{"d_model": 96, "rope_base": 10000.0, "rope_fraction": 0.5, "extras": ["local attention windows", "gated attention", "value embeddings", "hashed n-gram embeddings", "a smear gate", "an embedding shortcut", "learned residual scales", "LayerScale"], "init_std_o": 0.0152, "lr": 0.00421, "schedule": "wsd", "decay_fraction": 0.555, "final_lr_fraction": 0.02, "doc_mask": true}
Each number is 50 + 10 x the weight over its row's rms, rounded and kept within 0 to 99. Layers, rows and columns count from 0. The size before them is the row's rms in percent of the matrix's.

# layer 4 MLP down (transposed), 384x96, rms 0.265, rows 49-65, columns 0-95
103:39 44 43 43 68 92 56 47 26 34 59 44 63 44 48 52 61 52 62 53 52 47 52 42 58 44 77 53 64 62 46 54 52 51 58 56 31 61 53 51 58 46 43 50 49 58 54 62 60 35 65 47 74 45 46 52 51 54 48 54 51 35 47 46 42 53 61 59 55 40 44 59 49 49 54 73 52 45 57 36 54 44 48 44 38 41 61 51 37 48 54 49 52 48 49 53
089:70 59 51 38 56 55 47 53 55 53 59 38 53 55 25 53 52 65 64 61 41 65 42 47 62 59 48 57 39 35 50 72 45 38 45 57 43 51 46 59 60 58 39 45 70 71 50 68 43 47 27 51 47 48 52 62 62 61 44 56 43 52 41 38 60 58 51 41 60 52 51 52 61 42 47 73 42 63 48 32 51 51 45 63 41 54 59 67 45 56 41 44 54 37 55 59
088:30 42 44 50 50 61 58 57 52 32 50 48 34 36 64 53 59 48 55 44 57 57 43 63 71 47 54 45 63 52 45 50 52 39 45 57 65 32 46 54 49 60 42 41 53 56 63 53 36 61 52 48 47 59 43 50 35 41 51 32 50 52 38 50 62 48 47 46 25 61 43 49 35 40 64 73 32 49 65 39 39 56 48 56 52 62 52 49 52 36 67 30 39 48 43 37
106:72 58 42 50 68 41 51 53 55 67 50 37 56 43 38 53 65 40 70 56 50 71 42 50 43 46 45 67 48 68 49 57 39 57 34 41 50 44 43 46 54 42 39 51 61 39 47 52 45 68 47 41 41 52 59 35 61 55 46 43 43 74 42 31 42 45 39 45 47 55 56 59 53 44 49 37 65 54 43 41 56 48 38 64 61 50 67 50 75 48 57 54 53 54 54 38
099:64 57 42 45 29 47 42 49 47 50 59 76 47 55 60 49 60 45 54 53 48 36 53 49 58 63 74 51 59 31 49 42 47 41 40 52 44 38 48 44 35 62 36 34 55 42 49 59 52 37 47 64 36 61 33 50 55 71 33 61 46 61 51 56 52 54 69 42 59 41 35 55 42 64 51 59 44 53 51 51 71 33 44 40 49 47 57 40 51 40 47 35 43 48 45 53
098:36 61 47 53 47 58 30 62 63 57 52 53 43 34 50 37 42 54 41 63 45 59 44 72 57 51 59 38 29 63 32 38 45 57 47 42 48 56 64 52 50 54 58 49 47 56 60 28 43 43 48 54 43 42 59 57 34 22 47 40 50 39 62 67 51 52 50 38 43 45 40 57 49 61 49 30 43 46 48 51 44 52 55 42 50 34 54 40 55 69 55 51 40 32 39 58
098:29 54 55 57 49 60 30 56 42 44 44 30 44 34 61 42 44 43 32 62 36 50 45 55 48 55 58 49 57 49 32 46 55 52 52 52 55 47 52 49 50 46 63 52 56 62 65 40 50 53 54 49 46 60 73 44 50 34 54 46 67 57 41 41 52 35 60 54 36 51 46 54 51 56 55 61 65 46 65 58 49 45 37 57 65 47 19 41 31 64 48 37 69 52 62 49
103:50 48 52 56 82 51 54 57 65 58 48 60 57 27 56 39 61 68 54 62 48 32 37 59 29 36 55 58 25 52 38 59 45 47 40 58 48 33 60 52 54 40 33 38 53 58 38 57 67 48 41 46 39 44 58 39 41 51 37 61 54 55 50 35 47 46 43 56 60 45 53 47 46 58 57 56 52 40 51 45 44 58 64 55 45 43 60 45 45 51 34 59 44 37 59 59
095:67 47 40 32 95 52 29 57 54 58 55 68 52 43 52 60 52 67 48 53 50 44 48 55 59 53 52 47 35 38 26 32 61 48 51 49 53 56 53 35 50 43 54 54 54 31 48 57 47 47 58 56 40 51 51 57 40 49 53 48 54 42 57 29 48 52 48 51 61 54 68 37 46 46 57 42 55 54 34 55 57 53 56 44 65 51 45 45 56 50 67 55 41 43 37 46
106:66 52 44 57 60 60 50 55 56 49 52 60 50 52 32 65 56 55 45 39 46 38 56 50 42 44 39 57 50 06 60 62 63 57 51 46 57 48 59 53 50 55 38 49 46 54 61 60 60 62 47 53 63 49 45 44 62 57 41 53 55 69 34 39 29 43 59 38 53 63 49 41 43 43 43 59 56 49 61 58 58 39 43 53 58 56 65 62 40 69 38 46 55 48 47 71
094:52 48 60 56 65 54 43 50 34 34 47 43 49 57 40 49 56 61 54 48 43 46 71 50 50 76 44 38 48 59 54 38 38 60 51 64 46 59 49 43 44 50 31 37 46 32 62 51 51 52 57 40 51 33 54 60 71 38 73 39 33 47 48 57 47 60 55 53 42 52 58 55 46 41 56 60 40 48 61 31 53 40 56 50 48 62 55 39 26 72 46 45 42 44 43 46
117:68 57 41 32 42 55 19 57 65 41 43 60 61 49 63 46 54 53 54 50 59 44 57 62 49 37 55 54 55 37 67 63 50 60 62 54 57 52 57 57 46 42 40 50 53 33 45 72 69 63 42 53 47 51 55 51 61 38 51 40 34 76 46 50 55 44 49 53 50 56 50 42 56 54 45 40 68 58 54 30 49 47 35 42 60 42 64 47 48 54 38 47 61 63 46 41
088:55 47 53 56 55 28 42 31 56 70 44 66 46 53 57 53 36 62 42 47 51 59 54 41 47 59 76 47 69 56 63 65 52 36 60 56 52 56 63 48 53 57 19 41 33 48 38 44 73 43 60 59 42 29 51 60 48 47 55 58 38 62 60 52 50 57 40 50 53 65 51 54 46 40 51 51 57 41 47 47 52 59 47 51 46 51 36 48 62 59 46 58 41 61 37 47
106:29 52 42 42 43 57 64 58 50 42 53 56 47 43 79 47 44 38 58 51 43 40 49 39 57 45 36 40 44 58 47 48 58 50 40 47 60 58 49 63 33 36 59 68 55 61 58 48 47 50 51 60 52 63 43 49 48 68 44 50 34 45 56 58 58 50 56 58 43 36 38 57 45 55 43 47 43 56 60 44 46 40 71 31 57 40 87 45 41 51 35 47 51 49 34 59
100:61 53 37 50 99 48 46 61 45 59 42 43 50 51 60 45 57 45 48 49 49 58 48 38 58 49 45 51 58 52 44 55 44 37 55 55 58 37 54 59 44 53 70 55 51 50 38 51 40 48 50 50 51 49 56 48 48 14 61 49 42 39 45 44 48 50 50 49 58 69 41 55 49 51 52 65 57 54 47 39 55 63 53 51 51 55 61 55 49 47 46 53 54 48 50 42
096:45 55 44 40 63 44 48 57 52 39 56 37 54 57 54 64 34 41 45 48 39 62 60 54 71 40 49 57 39 67 57 40 48 46 70 51 50 64 41 46 51 64 45 64 49 53 47 43 46 61 55 48 56 35 48 44 56 55 47 51 55 68 36 59 79 54 57 43 48 56 44 48 40 68 39 61 66 39 56 70 56 52 50 65 76 53 36 63 50 47 44 52 36 59 52 43
092:64 68 56 47 74 48 51 44 66 47 50 47 61 51 59 66 48 48 41 54 49 46 38 64 36 68 54 50 49 48 45 62 44 51 51 50 46 60 39 45 61 73 45 42 52 61 37 57 61 40 51 56 49 23 49 56 45 40 54 47 32 60 40 46 54 30 66 53 61 47 64 69 37 65 46 51 49 41 62 51 40 63 54 68 44 69 54 54 42 45 41 50 43 45 63 44
# layer 4 MLP up, 384x96, rms 0.279, rows 50-66, columns 0-95
091:39 37 21 39 39 58 38 52 59 51 63 49 50 38 49 44 23 52 47 45 48 47 58 47 36 45 47 48 45 50 37 48 53 68 65 51 55 36 63 59 37 67 50 40 63 43 56 47 53 59 57 52 54 55 50 72 35 50 49 34 64 54 44 66 49 32 52 65 55 50 48 44 45 50 51 33 59 43 47 46 37 66 45 23 48 34 51 49 58 45 53 45 52 48 41 46
088:49 56 45 53 45 50 57 42 51 26 45 46 92 50 58 50 29 52 48 54 59 46 63 48 30 34 64 36 61 50 50 51 46 46 37 54 51 60 55 50 42 48 47 57 46 49 48 30 52 44 43 59 44 52 29 50 47 41 66 65 68 37 41 39 37 57 46 48 48 40 43 46 55 60 57 46 65 51 55 59 34 55 35 39 48 45 44 54 52 68 60 61 49 51 46 50
105:54 55 57 41 51 37 65 37 61 50 40 30 46 32 47 51 56 65 71 58 58 48 60 32 49 44 56 35 56 62 39 51 57 55 53 72 52 50 46 40 43 53 43 52 59 34 54 58 59 40 68 62 64 36 54 35 60 75 37 63 55 47 66 51 62 55 48 58 58 66 54 56 63 49 57 57 53 62 40 46 48 48 58 57 39 48 42 47 38 62 37 47 43 59 50 40
101:62 42 46 53 37 59 47 53 53 44 43 44 55 46 52 65 49 59 50 58 66 28 60 52 51 45 52 49 47 41 64 44 62 49 49 35 48 36 43 39 58 55 58 44 45 43 55 47 35 57 42 70 58 61 54 51 35 70 37 51 58 52 31 33 64 62 65 61 50 45 48 43 37 41 56 43 44 40 48 75 46 45 50 24 45 38 50 36 51 37 34 38 39 61 52 63
110:71 60 49 49 48 51 49 52 53 53 66 34 61 44 41 44 61 52 64 48 55 36 64 41 51 44 52 53 46 50 59 58 51 45 52 53 32 47 58 36 42 59 55 46 62 62 51 61 44 56 62 60 64 47 37 51 40 47 37 57 69 35 65 47 49 60 51 70 65 23 49 56 42 54 41 47 59 47 33 48 43 44 50 46 36 26 56 58 58 71 43 49 56 38 68 46
102:41 57 46 53 51 51 43 33 35 45 58 30 63 50 40 50 46 34 70 48 54 46 45 62 33 41 46 45 51 57 46 47 54 42 50 46 55 40 46 19 51 58 49 40 41 54 54 41 47 63 33 59 58 71 65 48 44 43 47 51 55 51 62 45 53 79 29 57 50 35 40 46 60 38 59 48 54 39 37 47 51 62 36 41 38 34 55 53 43 55 50 65 48 49 45 61
098:49 47 45 52 53 67 56 31 51 52 71 45 53 54 51 58 31 62 41 59 41 50 56 53 54 53 55 41 52 41 78 53 53 50 71 54 64 58 50 57 45 67 67 38 53 53 46 67 57 34 43 69 54 53 47 62 72 59 45 40 45 48 61 71 55 47 35 54 42 61 69 50 47 41 62 55 54 52 40 47 49 51 46 45 40 38 43 42 64 64 57 59 64 38 43 46
093:53 46 42 45 50 67 60 38 61 47 65 34 58 70 28 51 43 47 43 53 53 46 63 44 44 51 54 44 55 41 56 66 59 55 62 49 53 41 53 54 50 50 53 42 57 46 43 67 47 64 48 64 37 26 42 42 59 50 41 59 49 43 59 74 46 38 48 45 36 32 50 49 63 57 47 61 51 51 53 63 39 43 50 37 41 51 42 63 48 58 31 43 62 31 62 72
111:50 73 54 54 43 49 67 47 37 48 70 66 52 57 45 42 66 51 58 42 55 52 65 42 47 41 38 51 53 39 44 36 53 46 58 61 40 54 72 42 39 75 53 46 54 49 53 47 53 39 58 58 57 59 53 53 56 58 36 55 64 50 34 55 32 66 51 48 65 57 60 59 57 53 43 58 55 49 51 61 67 58 57 58 31 45 57 60 45 70 46 47 68 48 60 67
100:66 47 40 47 39 28 61 55 67 53 47 47 52 50 49 40 45 41 43 55 55 59 40 52 43 44 47 54 64 52 77 50 69 49 65 40 53 57 54 53 40 50 49 40 57 72 72 38 52 57 38 52 53 45 37 47 24 51 39 57 42 51 69 46 60 33 39 49 63 58 61 55 39 53 41 44 52 44 58 47 54 69 51 45 72 48 46 69 52 46 50 63 59 45 54 50
108:43 57 62 45 43 55 46 52 47 49 63 50 55 45 66 44 54 51 50 57 60 29 35 57 60 42 39 39 40 39 81 54 51 67 50 54 59 60 53 62 59 33 45 74 45 60 53 62 50 65 55 53 51 50 59 61 38 69 48 44 52 54 54 55 27 43 46 38 54 48 46 45 49 57 51 40 74 57 42 55 50 35 45 46 50 45 46 37 47 69 46 46 56 71 46 64
087:35 51 41 52 35 70 63 68 42 36 54 41 52 52 41 50 61 54 55 46 45 34 57 45 51 41 24 50 44 62 37 37 58 62 49 51 50 44 51 42 55 56 77 59 57 58 54 68 35 45 36 48 70 55 61 54 48 36 54 48 65 45 46 48 51 57 56 53 45 39 44 53 45 47 42 46 40 59 47 40 40 66 46 58 45 41 40 58 29 54 47 34 71 46 52 61
106:41 58 38 49 36 39 71 59 36 58 62 56 47 57 55 42 49 47 52 56 49 46 57 24 41 42 46 57 66 44 53 58 55 59 51 45 50 47 51 51 49 51 57 53 46 39 74 63 50 60 44 58 52 57 60 53 45 55 49 65 37 62 38 66 61 59 40 54 67 60 40 54 50 54 29 47 64 49 61 43 53 50 60 61 69 54 65 53 25 65 47 59 57 47 53 75
086:72 42 39 53 67 56 56 67 43 49 54 48 67 49 65 70 39 53 62 66 57 61 54 53 57 36 45 50 54 50 40 34 48 64 47 52 56 51 44 52 57 43 60 68 45 47 33 37 48 46 44 61 66 61 49 48 38 40 58 51 50 41 44 68 42 69 43 45 61 45 41 53 57 53 68 57 54 32 57 49 43 41 52 58 55 45 38 49 45 66 49 65 55 49 45 22
102:39 46 51 38 54 47 54 47 59 41 49 51 49 71 57 59 46 54 45 52 77 57 66 34 38 31 48 58 67 45 55 46 66 69 48 44 43 43 46 37 48 35 49 39 47 46 46 63 56 43 50 48 58 36 33 54 58 47 56 55 44 36 49 29 49 48 42 57 58 39 59 79 50 46 46 35 51 25 35 55 39 54 60 37 54 51 56 48 43 63 62 57 54 61 50 54
090:40 39 41 51 47 63 40 63 62 50 52 55 44 49 22 44 50 55 68 54 54 51 71 38 40 47 52 59 43 49 54 52 59 53 59 51 42 43 68 58 37 46 65 61 52 17 50 63 51 53 48 56 51 42 62 60 47 37 47 36 66 47 59 45 55 52 35 48 51 59 50 41 46 50 44 38 74 58 40 47 59 59 53 25 65 37 42 52 57 48 64 44 57 41 44 46
104:45 55 50 55 37 46 64 41 47 48 50 47 60 39 42 63 48 53 54 61 44 50 61 59 46 54 56 51 55 65 47 54 57 30 52 51 52 56 63 25 40 52 54 69 47 60 54 31 51 55 62 53 47 46 39 56 50 58 61 51 39 56 61 55 22 41 38 54 36 41 42 41 49 61 69 70 52 60 41 52 56 50 45 42 52 49 59 78 37 51 66 71 45 63 49 64